config = dict(
    num_hidden_layers=13,
    intermediate_size=640,
    hidden_act='swiglu',
    norm_eps=1e-05,
    positions='learned',
    attn_scale=0.125,
    init='uniform',
    init_std_down=0.0,
    beta1=0.9,
    warmup_steps=200,
    decay_shape='linear',
    final_lr_fraction=0.0,
    train_tokens=262000000,
)
Each number is 128 + 32 x the weight over its row's rms, rounded and kept within 0 to 255. Layers, rows and columns count from 0. The size above them is the row's rms in percent of the matrix's.

# layer 9 MLP up, 640x320, rms 0.0803, rows 433-446, columns 80-159
size [ 95  98  95 102  98 100 104 106  91 100 101  98  90  96]
[[170 142 232 109 167 132 197 103 192 137 146 158 143 231 116 118 148 160  69 143 136  51 132 134 110 135 107 126 143 172 130 155 131 178 143 128 138 117 165  70 112 160 114 145 127 156 159 147 145  92 134 114 187 211 141 157 118 131  92 127 144  91 112  99 143 166 129 128 126 171  72 141 153 105  65  96 117 188  83 161]
 [138 146 158 112 128 145 122 109  11  99 114 152  54  56 144 108 120 107 125 122  94 114 132 127 190 138 105  99 130 142  99 196 198 152 127 152 124 148 135  83 201 105  85 143 120 119 152 107 132 101 100 127 122 123 131 159  89 143 179 121 143  74 154 126 193 124 112  82  82 126  79 129  98  97 127 149 104  65  93  93]
 [102 173 173 152 140 129 158 131  77 133 120  84 143  88 159 148 151  60 149 101 149 101 136 168 190 105  58 152 122  65 166  51 137 162 107 179 206 138  42  99  72 109 121 103 133 139 142  94  81 136 150 144 113 177 137 111  88 177 101 131 202 174 173 141  96  91  98  90 114 125  88 140 142 144 137  85 102  91 130 100]
 [195  93 146 171 171 148 159 140 115 171 108 120 158 138 130 185  96 131 107 150 132  90 151 126  92 145 144 146 159 103  92 127 139  95 133  96  80 157 130 142 190 116 138 109  60 124 213 160 130  98 123 111 106 155 151 118  94 196 140 172 176 141 146 125 114 123 168 152 154 114 148 117 148  52 101  93 173 109  79 194]
 [103 155 145 183 120  95 129  96  76 116 142 110 144 142 140 169 148 151 149 173 177 168 125  92 132 163 181 107 105  85 128 111 147 101 126 100 150  94 116 114 113 135  64 152 158  83 109 111  99 139  95  88 148 104 166 153  70 142 157 125 123 148 138 187 152 142 210  71  98 110 123 120 145 143 104 130 129 167 127 155]
 [110 111 138 105 109 103 132 110  86 183 156 127 112 137 144 129 167 153 155 100 135 134  91 168 125 112 127 158 181 211 120 151 112 117 169 123 110  60 151 148 128  86 166 105 185 133 143 133  87 102 101 190  85 120 110 150 168  98  90  73 161 127 105 134 120 118 142 106 115 112 138 120 144 149 120 182  96  85 101 134]
 [ 84 173 127 116 185 117 180  99  73 124 102 169 136 134 150 164 117 114  87 100 135 123 105 150 162  81  91 143 100  90 151  65 147 149  98 176 166 142 121  76 117 108 160 106 156  35 120 120 138  99 132 107 139 185 149 122 125  95 108 196 158 134 126  80 127 138  67 116 109  52 155 155 154 107  57  99 128 104 105 144]
 [134 107 140 126 143 153 155 174 129 118 147 110 143 138 101 137  80 144 146 113 139 145 151 143 149 132 137  62 109 123 121 102 143 130  86 158 103  96 117 123 132 151 145 173  94 145 122 124  28 115 131 118  71  38 121 122 125  74 148 139 136 115 115 137 126 163 153 103 118 143  95 159 117  38 101 129 125 112  80 106]
 [107 143  81 151 181 105 128 115  98  86 123 142 162 123 115 136 101 117 163 145 103 142  87 122 161 149 143 194 154 145  86 138 127 113 132  99 140 145 164 117 124 112 104 105 164 142  80 147 148 113 153 159 132 124 133 125  62 130 153  62 170 103  68 165  79  54  80 129 131  92 139  90 152 103 176 113 128  65 128  48]
 [152  86 126 114  97 123  94 135 109 129 125 168 219 154 132 163 111 122 133  91 109 115 153 163 152 104 105 168 149 174 167  62 174  93  46 112  65 133 156  99 132 161 171 155  62 132 111  44 141  77 123 150  99 111 132 112  96  53 109  80  90 109 107 138 152 123 108  98 138 125  97 116 148 121  80  99 145 165 108 120]
 [115 161 189  73 160 128 200 101 125 113 123 102 137 111 165 109 108 120 146 166  22 101 160 102 123  92 120  97 122 150 114 114 149  97 149  93 130 142  97  94 166 133 124 117 140 135 193 166 120 142  81  89 139  93 165 131 172 141  86 134 105 110 133 141 157 197 143 103 199 155 143 120  84 179  54 199 197  55 142 158]
 [ 58 131 132 123 123 149 132 137 100  75 157 160 126 140  81 181 168 102 183 171 116 132 138 114  73 130  89 182 152 148 191 111 146 121 111 144 111 127 106 163  87  74  64 135 129 122 115 110 119 126 195 114 137 116  95 115 148 113  97  99 226  56  90 159 108 101 173 128 145 145 113 170 123  82 185 115 119 158 155 123]
 [126 131 143 119 134  85 109 141 185 104 149 128 134 101 148 135  88 137  58 121 172 158 140 186  90  91 107 135 119 127 142 159  57 146 169 110  50 151 116 191 147 155 123 145 172 194 169 115 147 122 112  75 141  73  59 152 152 130 205 163  86 151  59  86 128  98 190 134  96 128 145 143  87 118 138 113 100 109 171 172]
 [105 127 105  99 188 150 120 110 137 173 141 101 149 155 167 109 175 156 121 169  50  87 122 128 113  99 104  92  93 102 140 134 137 135  94 153 129  84 144 115 175  96 154 128 109 129 157 108 136 131 142 156  96  93 132 134  75  98 140 117 138  97 205 127  95 216 143 120 105 120 136 155 114 153 171 195 155 137 194 169]]
# layer 9 MLP down (transposed), 640x320, rms 0.0762, rows 433-445, columns 80-159
size [ 91 100  97 104  94  95  98 105  90  95 101  99 100]
[[163 124 129 167 120  76 120 147 100  89  95 152  80  63 103 125 104 108 122 164 126  97 172  70 109  82 110  88 128 116 138 104 219 130 175 125 142  78 121 189 120 132 135 167 122 124 151 117 117 130 137  84 100 158 184  92 161 136 147 128 163 153 129  79 110 120 130 142 165 109 115 140 129 127 108 111 149 127  99 157]
 [162 131 132 104 148 131 151  93 128 132 128 163 139 114  61 101 139 101 128 130  75 130 156 139  69 104 146 157 135  96 134 108 162  94 145  94 136 171 169  80 135 124 180 163 112 185 152 131 170 127  56 184 130 138 148  82  54 105 136 103  68 106 117 162  86 116 112  99 123 119 110 145 159 135 126 146 111 118 129 139]
 [ 51 128 126 107  99 125  94 111 115 107 147 111 109 152 128  97  99 117  70 127 122 110 146 166  66 166 152 171 132 191 158 118 180 142 162  96 172 134  49 135 154 119 131 119 129 169 128 181 204 132  94 109 132 122  88 148 169  96  92 160 154 117 100 205  97  72 158  74 120  95 136 172 112 155 107  98 160 205  88 208]
 [168  99 123 176 192  99  86  97 139 157 161  93 210 163 163  83 127 129 102  58 131 131 205 109 166 139 126 137  93 103  93 156 154 180 163 133 162 118 120 160 134 165 131 199 102 184 138 135 154  70 128 148 100 111 125 145  78 188 166 124 198  70 136 193  93 109 102 104 130 145 127  96 115  86 164 202 135 116 103 130]
 [108 153 134 173 138 117 171 148  94 113 105 150 124 143  83 152  94  90  92  88 148  78 127 114  83 138 123 112 102 133 146 124 183 147 120 102 137 160 131 108 139  98 128  63 123 117  96 206  79 230 163 117 130 133  89 112 114 164  69  90  81  91  82 180 172 108 181 126 146 129 104  90 105 165 132 140 134 104 185 126]
 [142 133 129 121 143 104  98 148  84 151  39 118 123 136 148 164 105 135 127 151 180 139 170  57 133 132 110 128  50 136 141 115 165 109  96 192 140 172 120 127  86 132  71 142 140 185 164 176 114 111 138 137 136 174 112 145 142 109 153 150 109 149 123 117  69 185  60  72 182 152  99 152 172 164 168 135 138 117  83 136]
 [120 160 168 130 136 140 123 115 118 100 101 182 173 118 170 138 196 185 105 106 140 124 114  85 169 110  91 157  80 111 155  84 148  95 124 141 150 102 100 120 145  88 144 108 106 104  95 111 149  36 192  93 109 166 136 121  90 118 148 126  52 123  93 167 110 154 103 146 114 128 162 185 142  81 137 105 114 134 154 143]
 [137 146 177 151 137 117 129 198 126 143 117 130 190 133 164 151 145  82 126 135 121 107 171 108 148  85 141 111 174 125 169 110 106  79 107 133 148  87 132 116 126 136 151 133 121 121 155 143 102 150  92 125 114 125 110 196 165  88 169  92 147  66 133 107 144 178 137 136 148 111 127  91 107  97 160 172 167 125 173 113]
 [190 102 118  73  36 159 168 153 137 178 152 128 100  84 152 111 145 120  99 128  97 160 185  66 108 110 133 177 113  77 130 163 114 114 143 107 102 135 129 125 113 110 168 140 126 192 122 114 138 166 135 133 125  94 126 139 124  95 119  93 133 104  98 144 162 189 191 118 122 184 115 113  84 178 109 154  93 158 110  76]
 [187 135 125 149 134 158 130  81 112  91 110 118 157 104 125 109 142  86 154 169 120 194 134 110 133  92 159 127 139  38 121 166  96 121  63 105 134  76 146 129  76 138  60 134  78 121 198 145 135 158  88 130 139 111  61 132 105 164 106 142 132 129 140 151 138 128  24 169  89 149 110 111  69 129 144 182  98 126 203 136]
 [119 136 145  93 145 112 138 192 117 102 135 154 207 193 144 115 127 173  69 148  78 132 140 198 138 153  55 160 120  83  98 116 142 186 159 104  87 160  96 175  97 133 124 148 117 111 108 133 144 128 143  71  93 209  66 137 141 166 150 241 122 109 163 117  71 146 167 150 149 144  99 176 158 170 127 137 129 168  92  89]
 [ 90 117 116 156 120 125  92  83  85 101 157 172  78 138  92 113 140 152 145 111 174 123  84 175 151 131 186 121 184  68 126 149 136  59  72 145 178 100 152 141  66 120 207 122 116 135 170 166 107 157 117  86  87 178 178 142 132 154 176 103  88  96  71 137 120 105 115 131 153  88  69 165 124  81  95  89  99 168 117  99]
 [ 82 119 159 102 121 132 166 143 139 141  69 136 127 140  93 141 125 138  68 158 116  75 166  51 148  53 150 141 126 158 120 122 112 173 117  85 136 151  74  93 120 132  84 139 195 156 116 151 117 148 159 127 129  79 150 129 107  51 125 128 114 108 190 127  91 143 117 108 173 110  98 141 105 141 146 112 143  66 166 133]]
# layer 9 MLP gate, 640x320, rms 0.0762, rows 434-446, columns 80-159
size [100  97 101  97 105 101 107  95 106  97  95 104 101]
[[159 129 145 139 126 201 112  85 133  88 167 146 111 160  86 132 151 124 122  87 135 150 115 173 155  81  98 111 102 134  88 144 130 172 107  97 125 137  86 129 140 167 119 150 160 107  81 103  43 122 159 160 107 139 135 166 164 115  76 122 136 126 140 167  96 147  83 147  96  97 152 166 129 100  55 106 132 158 119 132]
 [128 173 166  67 124 109 123  90 150  94  85  88 102 122 102 134  55  78 160  93 166 199 185 121 142 121 144 111  96 129 168  84 146 113 142 117 125 166  58 124 156 151 105 174 209 104 150 116  91 114 151 155  98 111 123  99 114 127  94 134 131 115 128 153 151 104 148 155 150 135 146 150  79 123 169 109  80 149 148 104]
 [130 140 182  76 128 130 118 131 174 126 151 163  91 102 129 111  74 124  91 146 108 113  73 142 142 129 119 101 156 113 127 113 124 107 117 152  62  63 137  58 150  90 157 111 108 170  93  77 124 103 154 126 150 118  96 135 126 143  80 162 104 173 144  80 160 110 117 176 167 164 106 199 162  79 134 142 150 133 110 159]
 [183 185  80 126 159 104 137 131  92  91 146 103 152 196  87 157 109 147 107 107  83 129  92 131  74  97 128 149 152 123 130 139 179 104 106 124 177 114  96 135 148 142 102 110 145 127  80 163 131  88  89 168 114 122 123 171  85 123 111  99 159 199 166  78 147 121 101 133 174 115 112 124  61 208 171  98 110 154 159 169]
 [144 208 119  84 178 110 122 116 119 181 122  92 121 144 170 156 133 136 151 128 186 118 112 136 172 180 122 171 152 140 130 109 156 157 122 186 172 146 157 134 100 189 167  73 169 173 158 115  87 182  74  94 131 121 140 134 108 187 160 111 159  62  50 105 136 102 114  99 138 100 186  81  90 157 107 161  82 144 140 128]
 [ 95 171  65 162 143 192 146  87 140 147 128 145 171 173  60  78 140 118 120  48 161 169  84 150  95  68 119 166  77 162 175  83 141 115 148 164 159  89 106 162 114 184 165 156 121 126  94  89 112 100 119  99 197 132 104 143 140 141 140 122 125 134  83 128 189  91 152 212 148 133 178 129 162 127 119  95  78 155  77 144]
 [ 74 154 136 114 174 168  56 142 110 110 117  59 145 123 123 163 224 137 128 140 183 166 140 165 125  60  85 184 150 153  92 147 123 155  54 156 119 174 134 168 108 106 132 123  97 148 149 165 135 112 127 136 151 138  97 137 133 115 191 119  71 129 109 148  78 148 155 129 124 111 156 157 180 142 133 153 147 130 109 105]
 [162 135  98  74  79 169 110  91 113  54  73  78  91 115 120 159 142 134 146 112 113 125 143 170 127 163 163 129 120 104 132 118  92 122 179  89 115 105 113 105 114 185 152 127 110 135  85 170 109 146 151  97 135 143 118  62  94  98 158 109  76  97 121 154 158 139 124  63 151 168 140  95 130  93 116 151 143 175 127 140]
 [114 125 131 120 131 139 162 143 134 113 143 128 116 166 139 128  94  91 117 105 145 126 136 113 168 119 158  70  99 134 155 111 190 146 179 151 137 167 121  98 165  99 220 111 136  62  88 140  95 127 133 153 153  89  94 127 145  95 130 173 125 103 130 170 137 133 100 117 118 116 110 144 145 168  85 129 117 183  88 179]
 [126 133 129  99  76 129 113 131  87 135 192  51 134 129 117 131 107 134 179 133  88 134  89 173  97 152  99 179  65  86 105  88 116 138  84 100  87 173 158 142  93 105 127 108  91 162 119 130 145  85 100 122  90 226 151 108 144 135  95 155 150 130 181 107 129 166  82  89 112 123 129 169 125 126  78 166  76 183  63 147]
 [111 104  88 176 133 191 101  36 118 157 150  89  97 157 140 121  79 111  96  76  90 115  79 145 127 112 146  60 187 130  97 128 152 188 168 135 150  79 118 160 131 119  85 113 133  94  78 187 125 100  73  93 111 122 121  74 120 135 150 147 104 153 152 102 110  99 141 121  71 120 106 139 178 114 115 133  99  73 118 148]
 [ 71 160 150 119 168 119  99 159 131  92 132 120 110 132 119 113  96 113 152 161 149 104  94 162 142 171 178 105 161  86 100  75 102 171 179 104 138 129 139 129  73  93 133 130 130 116 109 123 162 134 101 104 130 162 104 123 130 115 133 126 170  95 101 117 127 163 114 160 115 105 175 181 129 157 166 137 149  81  99 125]
 [128 133 172 144  90 135 131 149  87 164 174 134 124 144  51  83 143 116 139 127 164 222 135 127 100 107  97  67 119 134 172 158 163 190 102 117 153 127 144 150  83 122  52 145 142  90 120 130  95 137 133 141 130 138 154 103  99 107 116 151 120 117 139 122 117 111  81 101  95 140 147 165  93  86 116 106 135 114 127 168]]